Weights of a small GPT-style language model, trained from scratch on English Wikipedia.
Training: a variant of SOAP for these matrices, 93M tokens, 2849 steps.
Each number is 128 + 32 x the weight over its row's rms, rounded and kept within 0 to 255. Layers, rows and columns count from 0. Numbers have three digits each. The size before them is the row's rms in percent of the matrix's.

# layer 5 MLP up, 512x128, rms 0.291, rows 31-236, columns 96-127
100:117124090194174154121190146123167179156082170164128160119108070064142114109101165193100134143104
107:156181125107128151137159097121170150124155138134166101162082153097052099174172071101153070175092
085:125160090072178101181155202056152117132109125093113120150098113158095113118169088132156147181170
091:170176082106066154115165118121154123129124105101122166098148071132159104142111102068170164101125
107:086181143177123124136149123162134130073126121076161098144099140093170138135146101079131176150155
102:173130087142161122167137152128123142131131123165104159145110086113124189078116088112072154120080
100:135052136159113124096138093095135121149076165073129141179146152116144138113163114109157152135132
085:113099146160105118128218150100111146070113148104081151084062189049130080126102133094194128163189
105:222153093163100134122157129114186116084130127068095106128092105147081113163161150126140137175112
109:121166093171112171153133103073134147075140047135168125096089153082136116175162142108157090144126
108:144165125165132038121132122143117109155084080048116087116113152136114132104138199190149183129173
098:149124095163169184099106152109141159145181100142129077129116101148108121145136138177172144085134
110:163148203102084109120139094121143201154119133133174169146127075113081100156069125119129120103149
101:095164168146112152139152165147067142142054110072126155156100126094152181143121172053122117142187
105:153103096129117152099216074145103181114129106133187193137153184113126144132105102094194088164125
101:146135109125192106144110167099164160089146121150153054118074114108099110113137113094123095180127
105:088173163194136158169137137089116091129112199127114137152110131167116098131116058106137110131140
092:121140139173058122174101183180108168176124170150166116143112154094151150089127135150115155108108
100:088159139151124138148114180102098105087122106132143096115123110142125131083144085109140147066123
104:199160137118109199139132128148076094157182091100101127093145129118074164185103113068168091100172
100:120164142152055182159122162129140151113110152089154118166105152095103089149088086125138144123108
110:111166116105110064145119129104138055156150125148160153103161115081136136145080125132107152081156
102:145176105208116123129168128076181142117120102151132164113138092089142119132173142171146131130140
103:140169130124186140117147113138078152135135142146128129113130110149084130180120123131148144105136
103:138076134117136072106119151095164099145117106089111188136136115066133130181106151140179078134150
095:131158118151158130114108107133101140179135075189162172133105159124117078113073150124102119181124
102:126131131156126136112153116113184094109161162141143104121100149150178095147165147096070146207118
114:150157094147065113131144142129130157094119130163142154154121157098158159110210149117232117122113
099:180140053145123085167172080130191113118172190173142175127141135099098131105131081106144152155109
085:119092156172130069140147148140099054164046077103092062151143139142160128149173130108166088076150
104:144112194135154139082185150119129124082095136168175104155070123193082136126165118180162089090111
091:100122131148128124124051160106163094159123159136131101088126101165129094061149146148154139182124
092:123164072186103167162142118098189148121087184120133118187089158095113169126106114084153189083115
063:130172097119131115128146159084145085138100168136111143107151177098102147160121020074132131187151
099:131119109139117148163070145067164147084140114143090127147136128081101150106170100135138137120124
105:146126063168126135135169123134214103167131150093150127181120167205103107134168190076103157139141
099:180163190130108131113131184144141136183111186147183140103112119114142144120113110124097109113096
097:160183172132107181152165061154091150126106111205109133144168174099117147144143143105140134161170
097:139154119148135124120138151119100119095171129080146146102127123134134168142117111138127060113142
102:125137129165093054139079110130170145137140122123083112120110132081148170128108135141107127103127
093:117132145081085085143157112135129078109072114136168118189107139132107145142247187128144159141104
092:074170138125149122108094118119073150141140078145085162150161084132165148113180174085141147103125
102:124133122139202119183172120161117097106092158176143099156108064131123171109136093112143126129111
098:155121109125087142148180156119129054136117153133099119182114179067146124107126109065131075158125
105:107112105113139169134169154163062097109118084109096116099113098173128134147164123116131182105056
102:171135139141148185102202155142129112162071121120145161155172236165074137088128127080146176137150
102:069131121158184125112131161106139126114137123113162172105111164126104044130130092124109082109114
101:191097160116106142118096127101117155089136091129157131097166133129124113130115104140120122120113
100:172152183141135190127127112114153096161121088103078082058134143130115097130141148112138054115154
099:091151091125175102146180140109092079145136152031123128122102133140161136158138099098145101121135
070:093116139101181154111106113177156123108154156122155101125079160136128175181126097125117165122122
091:141198108120140110122198145137147070144104142163118134109114245133120157103130161098177136155115
119:064127142139105130063131093119196067141171109093122128098109112144111081143148059090041133074101
106:093172097107115070100156122123123123130080154115175075116123154158060137097151106154169170124147
086:157143124112166163131126107137097113120148096147083182167186150101122129120084128110113174115161
107:129132139145139106075186141133108115076119147074125076144142169162117150205182149125106165075136
107:150139130143160182180113088201160102087070129098116146152124149123124123108154184125138151104150
097:132180128094161122199113156089124102103159120121136187093119142111142135127099077117174124112116
104:124117151167100144192104151186091134067127099159068157170073099066120120145146093119133086100096
106:131112119085125102105144182086116166106155161173163156158079132096156142086166104133090098184127
100:160135104107095144134115166094107088102130127072114130185161175042094155139135164041160176151123
095:114088101117127132085152120085110099147086075143156168138054140165177092149157162100139120092152
091:161170095190171147116124142071158190161062107115149195154101106131101173108179121131113112123155
098:128178119141107196192139145132145111091103083133106139109146112151113156186161091088118185134113
094:106121132096140155149140103088131147101140219061160133127084121199118107149089150124127165114085
107:127107143081173149120071151164095065153143201072142081182133110157077078167151091116111143119154
096:141133154171127121124147150137136169095124167094128074115098106132094160130099149078067175206140
092:111103146114155128125095116103089210172136089098086158117155075124098121118154175104123176092151
112:171145154145121108145171190080130127052141141137151122144119097111098090188129130130157108102137
106:137166149085128062093136147129192094147149088130088169125051168059128085156169123165138053125139
104:131107156095138097109051100132122186162111131092169197107133138076092071127136177130154110144170
082:143110106096116101150209133069136112066061087115164139099143150187153145094099108084159068132097
097:104118114178116134091155169125145090121101121158149144141188147132119112135097090184174119155096
109:124150092094054122139184101107145092133096115143133158109099229111160124152124106150148120182167
097:126185115087063148084135118087141103123164144154115123131173150102104118109113107051144168140097
106:145128107180157169111157228189073085115140150109064112105142136133161130135180134138148169174129
116:167096113133110151076145130111164111058147082107078087083138129101168126125122154174199155098136
109:153124131134161164150140185105130183157138116140069188131111181117124070163120146114183078122081
095:114149138141084153186135164112082130088198149143127123111104136128147094122158079104132145095121
120:167109127099153180061181127117154109140111123144123100114161130126096109141145197055143139109096
096:119170129138148096084120151098165131056153120128169148175080129073067160173130092116104094124149
111:147109138097136135119151165092106184092195087182118159168134126106139156133110089136121081114100
097:115133136125085179197096127122143122095137124127108098148087113104099085098098151135086100166123
113:130146140152149135135156119155170142093089072129129128062156125127121212164107155155111131145085
103:127123106071083099109099162164144211078137173127113107164213114093131102119222097076158157145093
098:122152135121112166110113149152066166136108169152137098081093141156141141140155096097126184128143
112:152143140136155077186130126082085160097142117151145091083140074117099116144144113118167082123109
100:151148101178141203110136162130102135156069115132125190141129128166143106191136081129132126170116
108:138140101146172090081135145130128120139147144167138200104156145158178147144094013139083145154136
097:157154147098175144144085118140114171079096089162142143142179166166155108126144100137123135157139
111:165052195108101146131111107116159130151108143124155106164135166175100089108148089116091116180107
101:112076109129157042150167155067190134114120151153144098107090145149063133094136076152125108126164
091:140137147134133150117152115131143182198060157157140112119099113097166197102112113096071123121124
101:112141195120162116192132104121176125128064128126140100105152149097081154191170096134099135119110
102:198126136101128129104178130094143137152129136106158131078059174124164135134098108105107122096125
108:118111097080105105160125143191161105124088125130154098094137123148049059107142074072145146109186
091:129170094098151153107137105088108154204107142136174136115084142087157089119121130117141136183163
106:179057107124085092131094120130124115130088137149124132090132155122101121100158102128146156126128
098:169149108096135159155161094111126056085076145169111141131140137183134183132150161103162161090138
098:098160144123079086126160182118156118138168164110110082142138129137110124119208135192137100176098
101:183150146093114203154158152109152097164119145102124150111135140074117116084138130130098091151091
111:140186160131106090172190172103155070044102174128153111171094141156130074125154162083123128108143
113:083096104166123168093189163152123126105150183144106089171039108153102092092094086062078145116158
110:121132108123130108104080119141145082144107105078128149134163103119117187107118106100064103129164
107:139158147119157117128070124141157113111186120121168190101181122077163165114108142114144158074185
102:168152134079131054092192115146146121169145142121135103152117146098100102128149127090120037116166
109:094125175194174141099124119092108115080173097084140143127131144116097203160172140114147078072161
112:155113143147173146073167114165117126110133147136165165080172159129193140153093028174117149123143
106:182146093146113114153165158134163148107073183086132132139070129126115165154128121114133139172122
100:098105090150113182160166146121093154122126176143178120157091141137128081121137117136091131170132
091:136143077065115135109113234232141093131093109073128141132089101127106126166180105105106148117110
105:165179133148116164100120179127119060085100166105096134118122106118092143133110086149153172131082
101:100197116152080112097147128076129137085118143122099125149111153114120180095120146133099133102136
104:152151144134093130070120101121145149136132106086071139094123092105090060174119141120153083111134
109:168119098101084116163166116121134119146162112176099158126111125079126126131065091122123183115125
090:120143117135158130084135154080096163142111080168084130089079130141112223135195171095115093113163
092:186140144131102115183089094121084172164151118119090126064120103143094118114159118103173120148076
100:109152152162171103079185120074170127125136111133138165111125068090158118132117153095092154139104
090:126143100096136124144127112156130152216098138198167119140138158043160106105118139096116203110138
101:084119144173193081084125083114117101081154190169140124094194097123132185123109124102078141119100
089:176128073154155127113163127108139135146124095152060116148211165091074178100135089094104097176173
092:126115155153081119100168142161139144113115142132062093140131070148098154111157136125189143133145
112:171126140152087114148128095122125135040138142186090101088109168106067083121154162087111089120146
091:062145120182124152129087180096140153140123124126121131126127131102155130087138124098157133153181
085:107100111072183174126129099108150154146149114140131161126125160170095128164100132085137113138112
102:057138090130222176084138119101141064121142167139126099161070166207100142110163115102124160107147
085:111181066131154036069140157121127076132104080148179160133123177164139065103107157125094101148172
100:118104184158109139078164153139085131152166151187134170102120158116147107173133123112104046175134
104:128091094165086172139136130107110118160094160138112159144100135125063149075126113161150121115079
106:118117116180126164139177138107124153146165116164105130129104174119128136123097135137157139138107
085:152164138101114082081100180089081102116104156159185126084128136135151117148133135117154120173105
088:140178102146175175173134090125120129133110181110147156119164154119065138142121105103135128117204
100:126152156122142163104148124146126163136090096168170122119116129108146117168159215102145136072207
095:074136112076142169132068107113169136083097192161164110135091123130063124116179095118130170166135
108:104087107108156125142093092071184136141169101126121134162160125181135122141076139075118115060132
106:138109151119153180108136095141122130175070076172159087169144149089066176130168156056139180106169
105:161165074148123103133180099128158150094113140152179139148158126124116132147117140131099162147107
097:142171171148164149157142086199114132135150177145166142092174157094137125131082122160122172151180
114:121125143134123170151136146057109123185122145164127135103137134075116121092127106155061158135127
094:093084125098134037093138103106112186176078126134130122140196130142149129091200121107124182120117
107:153139138065145085107123183212165142178162162105109159121099165105135142079098130108104153151133
093:132215128173069142148149094140072123133135156122133140100123121112115076128066116055137128119188
110:092162123106167162106089113153100117100124142148132150164184114152125073136146113088134154134125
117:138100098125140146109144100196143169114127133128150111080092131132127070138155126101126193128130
099:135161116155162133070098126174156156188118115093131104142116114094114123126179134163181118116117
097:198134158128178136146110168135118148136137100140127099145145112111110070130113184064138083133136
093:145138129145182162147168167110102133124112180112134152139144104096129178100138128101145197154126
105:144063188133120163126148081118172113113137135120156154104114168072078141142137146068177169076155
113:125115106117093156146158136125157068149096093102110096156105078118162143144138127109092102088134
101:163161129136164179120148083105091131138121125100167099146130118110086131087194165124151203184135
117:168120150164136114186102077096155161119142128109102144088133143068156090146089084139108142190137
109:123155171094130174120132108121126044099132131177130131177096156153087103148129132119129179102186
092:155132125080167114113137141073110140186150128112119148102105145084144099101136118061090198066102
090:125128068109118098095132147105141144114118099133081112109071155170085172117168081188067140069164
101:119103145128156073164074124113193218097197098102175144099129089149138093156148078166119123142070
096:148100148112140087086127122125131118126094132080169141118099118159138128102074081060138152123122
109:124116122039139148137099100130172177130179126169122134134164144118079099148113119111168073109127
087:171106118097148073091172196115104138119138109111142193130098119112144093171138107133121157093179
095:183120127121152113150160131094070133149171122118123112131091131137120076126067166071123134070151
098:169122106103105082159153156118133148118136098071094100117102151164092139110126110122170095141141
104:093143109136112128056135112186175131103094143186122116101170076167143137121106135101076109088108
105:182071138145147118088125195185137098058123152148069112176123129152110109157199141037138140130121
088:160105163133146147080127069061168126139108139180142127099152141143169085074146134125114179087100
076:168146107156112106127141101099150119150094168103190127124110194118153101110180086110166114154123
097:150168157192126190102172098153187150146084171141152148147121151154143130091159115099101151105123
109:102138160129118141120156073143183170086133163087116156066149109124133043156104132072123114092143
106:158146138161138129155093141098117099163105169095074143083071152101082176173124139151142098153135
096:175117099137149182125164096165104040121107164129084148083182090088131117165156153110095138167118
071:101097186082143101143163079123213115121135099132198098118119186113084056141164104125151108140118
105:077102139159112177193154149140131124136116119149154170136114134105116152126100079131163123085134
115:153140115176159089109139117049137186115125158131172123076073145101093115180150176043119115149091
103:138145112148121093112124127137144144155131106132119119182102133121072106159111120078124082137173
085:137072136155153189141166144118138201069070136094164148183086168151106167125155130107113124135102
102:109100114164142181168133104120135097104163102138075150173158126121062179150146158130126134112130
107:149114110138158210151093091174126149190105125140115086172127126084099169162128149105113145174171
085:135178132108166048138117244152095098103097107092164156142169146167134128130172075143096135121102
091:142177086154155184172177114065115126114094120109144179141160161151132114149203124126120155163171
099:160113124035138096087129074166165119121122103159170175096160144144099116178157135124128180110100
101:149128176146117119092135127125173115152112122190108108190173169109089146139146097112156123100138
103:066089081143127164199079176157144086134118125064135125141113169074115112112145104130133163134158
100:112162132092193105186158145121154127162081159162208081131122118132127141137185128106128159157086
091:092153134082116113155169139143139214125153117097179132125145140154138104154144160166054109160133
110:174155082160158128116175124112099224142094128153172138106122127121137145151176167107154137136136
090:135130139177150102136156102075145124122159089120067135106116135138096094149129187138161165115144
089:145170190131118146128066167052129146142208138176194128126110137142116089142133132142125114142102
097:147107142109127126149101180120166093089083133151127111146108129193142157129183161108162185181153
102:153154177148156126116182108071146152119189140163135144129053182094161098152158097140127067154055
093:095119119164174108126150106116104114136139119154164127188121154096140093142109119095086095139138
099:202143130179107162091142149105107169123072141117163131075162110144145161090150141158162099137128
104:116107085098158102133118128153125150099102150107151146157115176154109105120154125140136154150198
099:128194130208136168118094140111136152174133139098141134095133111135105120116177113117184102136135
088:147134155171099083101148082158155117107069164084187093114137121131137141171127143133141162118164
091:128182127164167167112101123093107119140066111103119108141100175125094116147150155121179158130201
094:130162173122185137150068052098140185139104104173151156142139150163117110097163143130104097076149
104:093181083163116116149147139084097129134140118063134113104173114110107113117081144137136188110115
096:146137144146121078103171075148220148142141152104153164117126081105138106161197149132136089125125
091:124102099193060094110186117077113122115113159103125152112138098112094068085124132153181115120111
095:124159024170146125144140105097093114119103171158163119138102176100111132120141090086116176196134
112:140077067135124150098095180160059126161131174177087134112111196138158131083161105109147195149126
113:135165098085141095193167135101184139105167151112071099123111132137099160100114160137100136118109
110:155207185141187188128122150089130152143122124147112170105129141145120146129161146140116101117129
098:157116080113126114149153200189129101166148134125133117107157099173120191150167117134083094124075
099:159175066099165109114175052135126089172119088133183119175124120190142115109156179185167156148136
113:199044117095139140154123110112155121136148156163184154164103178127100086130157160103141164115122
097:124130109100054045144148149081122106141121189121077097099094105150073140081183128049129171138145
098:162134085134121181092133193109146115113169127088140137106112192114128172137187080144152118116167
# layer 5 MLP down (transposed), 512x128, rms 0.268, rows 31-235, columns 96-127
095:150157128176118154117122135137084086130117121122071085061154085113120101119074106166144187141130
106:163173091124127094167130149152168123144136107075171171076149137137108167162165127143187148109131
086:155192144100149100103081148105079099146103118164075078174131101148127106156071158114166096102069
088:089199105160142107094117163085075140064113111110124120095142184118097155060098087140134104148139
111:128150128117187121212196120075163135057100102126177082140105132104169132113144061126098132106153
113:184134094210163132186132077126153136120130144108105101117116105123167142077139083125056126084079
097:118083187091124137101115060130147132097085155126094112102116107157064105158151103131109115134081
072:192149149146113124113173106136134091155161152120079118135136193181135087119103182157139162095146
102:130084143151128191082074114115169061090149160094120115091145117122111176172121110144091074135126
100:129141132116144140162121135194102127049074112104198126017099119107169114138173139160125172086152
089:135108140113109180103157104080193163166110112102116094125117091149134089159142164123093125162149
092:081096139133128135132171074147147166175171132083119167144176145169165166153158100144119124068118
105:147155077144141139155126095115113158178159078139129172114167128211081080165108109130128192145149
117:183153156145166085155103126079082082182117129111098170174142131156105144127112095092179178100164
106:063150144127126116106142091132122135106108130157157159172161082113147157121138153096134111220164
099:115127153130090164156112115080135111147099128102088137103083121080123147099132090183151141128098
088:101119193114172143104155153126135128143123130138096134105080095130104132118160152138101089070178
101:095115070095138129136124162094137121192112106114086152154149138111095123079125122142092127072121
092:141156171153115108150122128096142196168125171082075171123080175117125129180101090151097117115101
109:149163185083150111194095088145119134129128124130150142108147119087137139088110139096074131131108
096:099145086179076130139101123169126114134151133114137111137132192109137089065065090139140158120192
109:150091135119157167086135172147133126127078130164135161115128062168170073133146182156119114124067
095:157188124142118166075114087147139124096133187079160123109168151177113174117113113102119083137135
105:092106134130145079050054144161119147057131123124112156139132147157148114094114162123108078077142
094:145136086098125092152107086079112094169125158089093161139116077106116160114119114098110060151147
087:097137163142156176158096124141131130122121099119129087212130061137111116110121157195156080167113
102:100212110126100117084130132151105124105097131154122140159144097118152083086145174139120137194083
100:091077136111093162048154071162154085170125183150177109156159127187153126162101156056095134087148
107:217154107165187117177089173167144082118138119100112109101137157166089166096100125122119139122073
088:102096136183136123049090104149118118139088089084109163109134129101149137127186045144124146119099
099:074111088101116131127098115158122132143168087100121088121133104113140120139104173159116112140088
094:116130114121129132127083132106130104156077113180162113126035120121162107117131146134132095135083
086:135113174104114128075083061156203191132110098179144151102130094085114135178175162096101125127132
051:110137146078167174131170088124135172098143110113134201071160157129066162163145112094118200148133
096:075204124161141066143118115056107120171108152152086079148078142152096155145114135126139133099077
099:162093165117130135118137140138034089145122116109125255133102123075115127123146135184099167107138
104:160092076092118186167137158119097116161098119141132129165109113146122126092154117165098123112150
093:169153155165102101099127138108133143123101076101106164110145114156085142130160137159175078164142
100:113136106135112140176146116119115174094055171116127120093146111135165099074129125116146158146110
103:181107134089145066182153124135135162132164122110095150107125165111138183147143069135123144095155
114:110117106123071100107145121075130176116155127125180100102139092170079137206141153151099124116156
093:128136166178129132122108108098138125145139158124075155143119169109159139149105150149100114127130
096:124164114114129154121107173148131084092111152160178146109121099141187135135130142159083157120020
099:124192116142098136103096166107119133150085136134155109132130144116133131177135187137166114069127
105:104111104131119131134112122112112162115126172139116127114109123101176119175151105082099107024156
115:169081169161166125125154126129077115120104142087170168077142116088142061104182117137173148107100
106:086093084169130152109117111149059098129139124160143100101116125076140096110194135123149117088136
109:088151168118163159087148180131129087132182146192112160053114152134106185119097160085146145092152
112:138099125146111127151123090109142078194177125160117154124176145106091102136166119170114099135151
085:103170184137106170169166082177079114134146180197153194114152108085147174144096090083113121131196
062:159109102135114171148139103181170116133111109183158183100087111176098135162094113113082165166137
091:098151077113094138100178135114098117184106067089167131164159167126145113102128118148131129120093
104:099119097104155099136084117114189141085110180119111102136242158134134174052145153131126184209114
101:120166144058165088153125117162102150132156088168110087130103096105113112122143146115137123082180
093:076107127149154152098136096139084093105140166129152162172154081082126124147145122082156114165144
094:152209165105071176170094081155135144078156144079162162158176070183090100165142059137126156135164
112:118099141129105139138151111064152145094096112119164128110114196148133140122125127133112121109099
085:073190137110129117072122116108130139151141106133133109174110126115129165154090157097076131117031
096:063087108141198127139099158085113109174159131158058167072133135069091163154106113124177161112150
114:131150137089079147130101148077170134128080130148115152115137157175076203130154082176122210130151
101:115135116173113146137114134098106081177140148103126082206110172110095139147148198101079132120153
097:173106193122151118142045167100135163144170100155154111103114124113166109145095143141122124177116
098:102087110189113123120130122096097103149142200098141189161108107151136165165110122105123086140132
093:129114085105107157145139091081075149109089101148123068132131109123156061136101117166172140123105
083:124126147122139136049092115157102110164144133130117122197157117184089201128127131149106096168160
106:147101076129111149184095123174095102159115153150155119128132141098191101167145129155139108130159
081:078139103116147087059096120121127089163073098149085076108136116147137060123131215195071103104115
084:129138153135154092058138091165141178180103175081100101149136150120104188127071149154136124101133
112:100122100123151143146131097150094091099190144074149128112118189117146148112107163161117120119100
115:092167142133113114155131177115140109145122154086151125104148140150115153116132123167134109134107
106:164150147149087094113143102142080082160076090120092146164123157119140128158100165172127118139073
079:073122073114089140096140159146154140144084072162153142055135152152126137079170139107147143106148
103:150097111130100116135179128152130074134139144133120210120133118100116135037087125135114112185092
108:159131165129124103023123106179162136174147107163095106061095158111124100145092125122117104055129
105:164152155091070075133139152072124118101117110139145130031130190125094097108192147167093082119118
104:151193121121099111123107158112098124169128167102139134107167146112130163137162115182134117162141
105:105116105103113177140087100157159146142119170168132169137179129142125098128062056104133150172137
124:192158075163119154139152107154150066114127123159135137098122081083093123151099143118166167126099
096:124166138138070163075144116159094139122145135086169094107104162129156108093091099174168147098166
117:189153154186104140114127125126177093158113126137137140166132095152180129153139119123169121096113
101:091149086129093138118118138121070136139176190158145080174120132146127112108090154153134132135165
111:137143117138092114220108137139156138145202132050126133090120171148096083061093085134180146173153
090:097144096151141102181116127129108134124171157107134114147140105117087100094128143120205145172092
112:115081106123124100197115136138152146115066125116164119073171138140166127151054116192152157146156
089:123125170140118115127109087104092157125107128158147156137113136084138177154125194172106120104095
092:146148083187126124187166106100143168119142129099117076127118110135170099125130125170134082092148
106:113083132119120157146126173142118075185060114122207098106080128133151133157136079181167110142088
109:162148113230144157126126159111105093116170143101213233108081125138116160161108105115120128141151
122:120173142203146115101145117148136116126117137125120177103172115099133125095112100128139158144117
099:099131108133108112143143144094156202136070094178121056059067095103133121115157114113095121140096
101:123040082132170142193132124124132134156127165091142165145101148127200098063161154106100186141104
100:128115139114169134156121166127144128080136086175121138116133109142161165189162168121183089182109
098:141103104164122114168138103142125095094114108086089139095165080152134147116099144139102127181102
109:071129169110134169158135082132194156159121129105234095079146091140079095171097085119062123154142
099:107135125157129141177131111120126100076081150095185155117169142097083133042114125144080162108117
107:153120108163133083149090160160118075133138112162165162140101131068112167142130136124138159137137
094:188166110154102108173124130154129145154125104163052096146141191170172145107073172201140129114068
094:149143197103129170090165098148061157084142129093134185160187103147114070106172098168156149128129
100:136109090168151140081135143118125146137173120127191155135086096121153069100116123170130103144085
101:096110113121134151237105079101128150103090133090128161119169122127119149132078203147115140133069
103:104109095126140151136163156113088111175119138090116128180148143127162125120130171133129108110123
106:126136161118162142065149154178106138159147062116150116112128102118106127136161165158090095154173
109:145136040091141107107145189151180146110132112113129118147127145122160109085077160152112135121129
100:127099127134147128144108076165071194118097170141157136144137150075170141092073130150166170143112
113:143110125076140126165107181159146163102085115095125147083123088129112094203156134172084116129161
100:116142125170160122129160134166152105151149112142100141129127090099152081137084099152139144163121
101:130083147136098108089133135149121133093130084120105137147170122163085098166097161134162089158122
143:149215130178116102079156135117158070125118138133152143121150152120144090094070094156119139148128
096:080098124152117070116116172097073088122086143151079114122148167127104112129162175173145078162138
101:134117116160095126099212122144113083118142134110120111132140087172137145103102133153153114121128
097:138118154068110143096168164147093137143068163154155111152103128170087127133065186150107091170131
110:103143117151174114059071077145180107156079119093099114075169161108135097227101087120146079129090
112:123096086102143149089154173089162102146125125138157062143098166141143165157113149168143122160112
103:142060119164109112113186127104143137174147089170178137154140135181198134114108147138072096099136
117:102085096133100113165144181173149119118100127111123205137127136121148161121100147156124181115132
100:150154187128098121111157102099119117113125125128130175183106161104107084119099143122124122139092
097:107124112106129147076155144133102129109085092147114127153103174161157164110141051082189161110156
096:118133104187111123099132121132171095132165148175143108082131108123180129146090094144114170160103
100:104120116191156095119133124039083103157163159131110157182211128109073115096045160105100077065143
109:093128146138145103073143138114126093115144121069099174099138154110132143135148166099135142104192
102:112120152173104187113124119107126067075112145108179124191128141070122129073102116149132103115144
085:165178154067081145072187119149124079111097121031127158123115174085066118092113140125102110104138
118:183122096156089091096079081142083144114127105152073156169151099081121143136108148122156145142135
090:084109125183112145138147138103126116130091159168159133168126167148162191158114101171136162168153
089:157094100106102119155105131113149153138187121127134214170129156126122128101170216079159133168141
100:159135089122148138065112152162071147161121092148118093122146098137112122115146222119202147156112
096:133092115147193128139101122125149130189141141108116105136134142166092092118082187140115159138150
087:195113111140136154132114156093084135168194102143090123131149116103196150161147172166121118128127
105:154144140125122179160155152135061138127144164143166101087128130113137141070098118185110142115155
106:145104143153103084123153112111093152124146104066087131092149172106119044143161155134095140122107
072:112122094193159074141086118087164122084080102114116123193157149143116127092132125151061132082104
072:162143163108155131111126143132093132110062143119127197104078149182189156092139193133119111108148
081:123136155128112128180111076153147175092160083047131162112163110114104150122202145135101135127099
097:101072152071129104067173161175162144135126103182171188118144132165128126075123143095157113089079
114:103114126065128133195130189143143116153073171164108113071092108096142153150099165141116146082140
105:159092180142131145090127127120138127132098136140156106160123119135092139075126198092083137129136
102:143082155115107196105097103138128146152177153136179149180113128137187168120126152130156144086135
085:123069156130143120118105090141073081096131131188066168165134131086193134161097163116132093107149
104:114136103118103108165144132136149114151055156114095116143154067032092215093148078143134152098211
094:178123165132177184085196089065113154094182160097088132124165122128059097137120136098086105115097
110:170140146115180109155138077119167102131109093128108136083143054111183158128154127141153122147118
096:090114141155110076151101174130161115105127061069179120138189065183107144080118121141097083168155
114:109115131110185099158122073155094185180205104076166105108090142136147085146154133108111096140206
129:136129074195120146140156126139118137121108113136126134081116154115137117160077118130126127108096
106:103147143117099106152113157119162145102142113124112114165095204115170123103143143144174103124166
099:150101154142097157139049106100129137117073098159149064187119108159119082140107066146106087110173
079:128154133124208111083141123138067138140177120149084127141136139141124150174158104164042118160126
103:120107120077145150085124140127090099160105141104129148146159132144139126087111226097118140098192
127:125153117166133112170121142067105148169140098158127107187079095099175119188113116172142147129146
099:120027123133154083099133096088155157159139160143099134113176117128107167123072136143068102115105
115:155160138122133134090120080202129102155115118114116137111084068182215136103102132124139169075123
099:142140138121131105127125144202175136133133142161106182152122078146153094107117156116127094094154
104:092105158146145137150143103117078125116186118117103120177210127087157117146084101162112141169145
083:092156165117121136094138179095160108136137106170080096089152076105196169076118192123156066146106
106:141143115157121144150098138150110094142063089094188118096080117128109143144129087182188128134119
102:170153162128071145130125098101101131151064170105158156162099082154143117078122149172114111145191
104:140110107162078125164191118120141147139130086078184122105063115159141143128101150122140164076106
089:090145163118137138136118179098110086062127151139095146110123178068057135074120105115111157095120
093:117143162084150095133111115063106174175185170109077121146090171140078145132178205145147136139131
091:123194181104128089142089127121050121097107136132070158149109150115097102142127159106179091124110
110:122146156186161106154094075119160087163078160145110119115122091194158112165161134128125081143128
104:159185186167090104103060125193169183159145127114146135118119116116124116097116141119132139165146
083:124159156121117148108093099147113152089096109029104171079178136146100131082180143148084137108085
083:152098134181132151104142070103176181127086144131164170086138163167148144099065144091166142097135
095:174169169140212123141119105130225162125110154112146159108181151148151174112160143152145126123140
106:148146182180131149112145147137139112072088167120100123125157183133129087133067186121149165146143
114:195110151149149130056097121143105156164142071149183141188098124101134107099123105124135132087144
100:112160177066144080090106136147097181129124094141164143127078091108086138131108135116115120147157
061:096167124128105149058113153095152105116119128195134102097141139157116115117153174123141061093131
096:103177117109120153108066122202172163132111152126140061213134069097113195183109107111126120171106
096:133112140114136111170148163094068143158062154108114149114129148138150117102156097148150140082135
110:141089134196099132151152132124092138102155172173143127135118154084049102117136069123101123164126
072:139097119114190125215147135108090133093074129152103151155135121152146113085075098134099085156153
093:136106138149141145157110112112134201141113140083088140121101136069178158133088162105082152117131
114:122141114151151144122147108076085059086078098207107139142134186101157182036130164134128187177143
085:107131150186091143130118151125076161101135151118103159135128100090110112165075101122149079086080
088:143137134143131099094082089086112200161140099157122152106104132109148181116051175132178090131092
114:106125088151113093122139143101155095152109141138098144079124116101118105215139138116142163161191
102:083070144118158118103128115108144073112126163114119127115095146154170105172084197120162102138180
087:064091172154157123193141049141131176121112107132096119120108139125095149157141145090115112142110
092:135149121158121143114109117072131081075049170192099115115119160195114155135114141143128150095099
085:133129155171096115167117078145193112116123111108126063079145100125092076094072140138142171143155
104:105113120121118171152118100120123121088133157102143151083101137123113124175092122145094134195137
101:111132114130090151146174138137123087179130156123068091089118136136133083112103177151178145088143
094:141141151067149105102131141089098127168143148144168080108142177115142124137126155112053108150103
108:127116099116120126155131137084132142071139123165124122122091170104139151129085206148141147189128
100:133114136142091120148132164100086162135151124149115133168088157118130123131133111179139169132120
091:141108186148101157118137106201110106112141138097157120158198116165179134048130119153187125163155
099:153155186144093131070143135114068148077106147135136119156130093178157073118118135208098136100127
101:100143156059146161110140153169074139104159124160226131133127158132101095114086117102100144140155
093:111154129111089100081090156056131193117112154177167118131147213122148139103102127139134135122150
083:128138160132107129097107100126105098045103106061099156074148123154116127076146153144085153114131
091:151105102123193138077144129094179136126088131128105145170071127144121137107111143117140042152105
106:107109101168129152132100067122174217098083127147174208078164146142139142067081139124157173103181
104:103184084173118143143147085164084149135158125066189113147196120050143190088062163125113161110119
090:115142137145119147090142095144116113085095134055094184068118183131125105071114191136095125126118
104:102109144145129103138148146099164114153080158131071143113169070170121063128105068179170138083145
095:122195106071130114039063113177135097107186123182146093114149077148127195066114213170090079139149
102:070125129054115114108143155102148160126109102148186086119038082159107135156180122086093087169107
106:163107148156152116155145067172168091178100151093108108113124127140111079177099114153147164115103
107:110135150152103141153069079111179108157117140175135116098080118099158111125131168116121090102087
094:108175125128138135141077140154113126112114053150194103112105124100151189044142101149156098100124
103:155085135150116155096180143102098174146131118129176182092134113103125174098081135118097146157042
113:088096122145096115101116168123106132123117133125159052085098219124088139164149120160101202124187
099:074135145139096133134114177141158149172102159059152078174075108096116156169160129140139103138168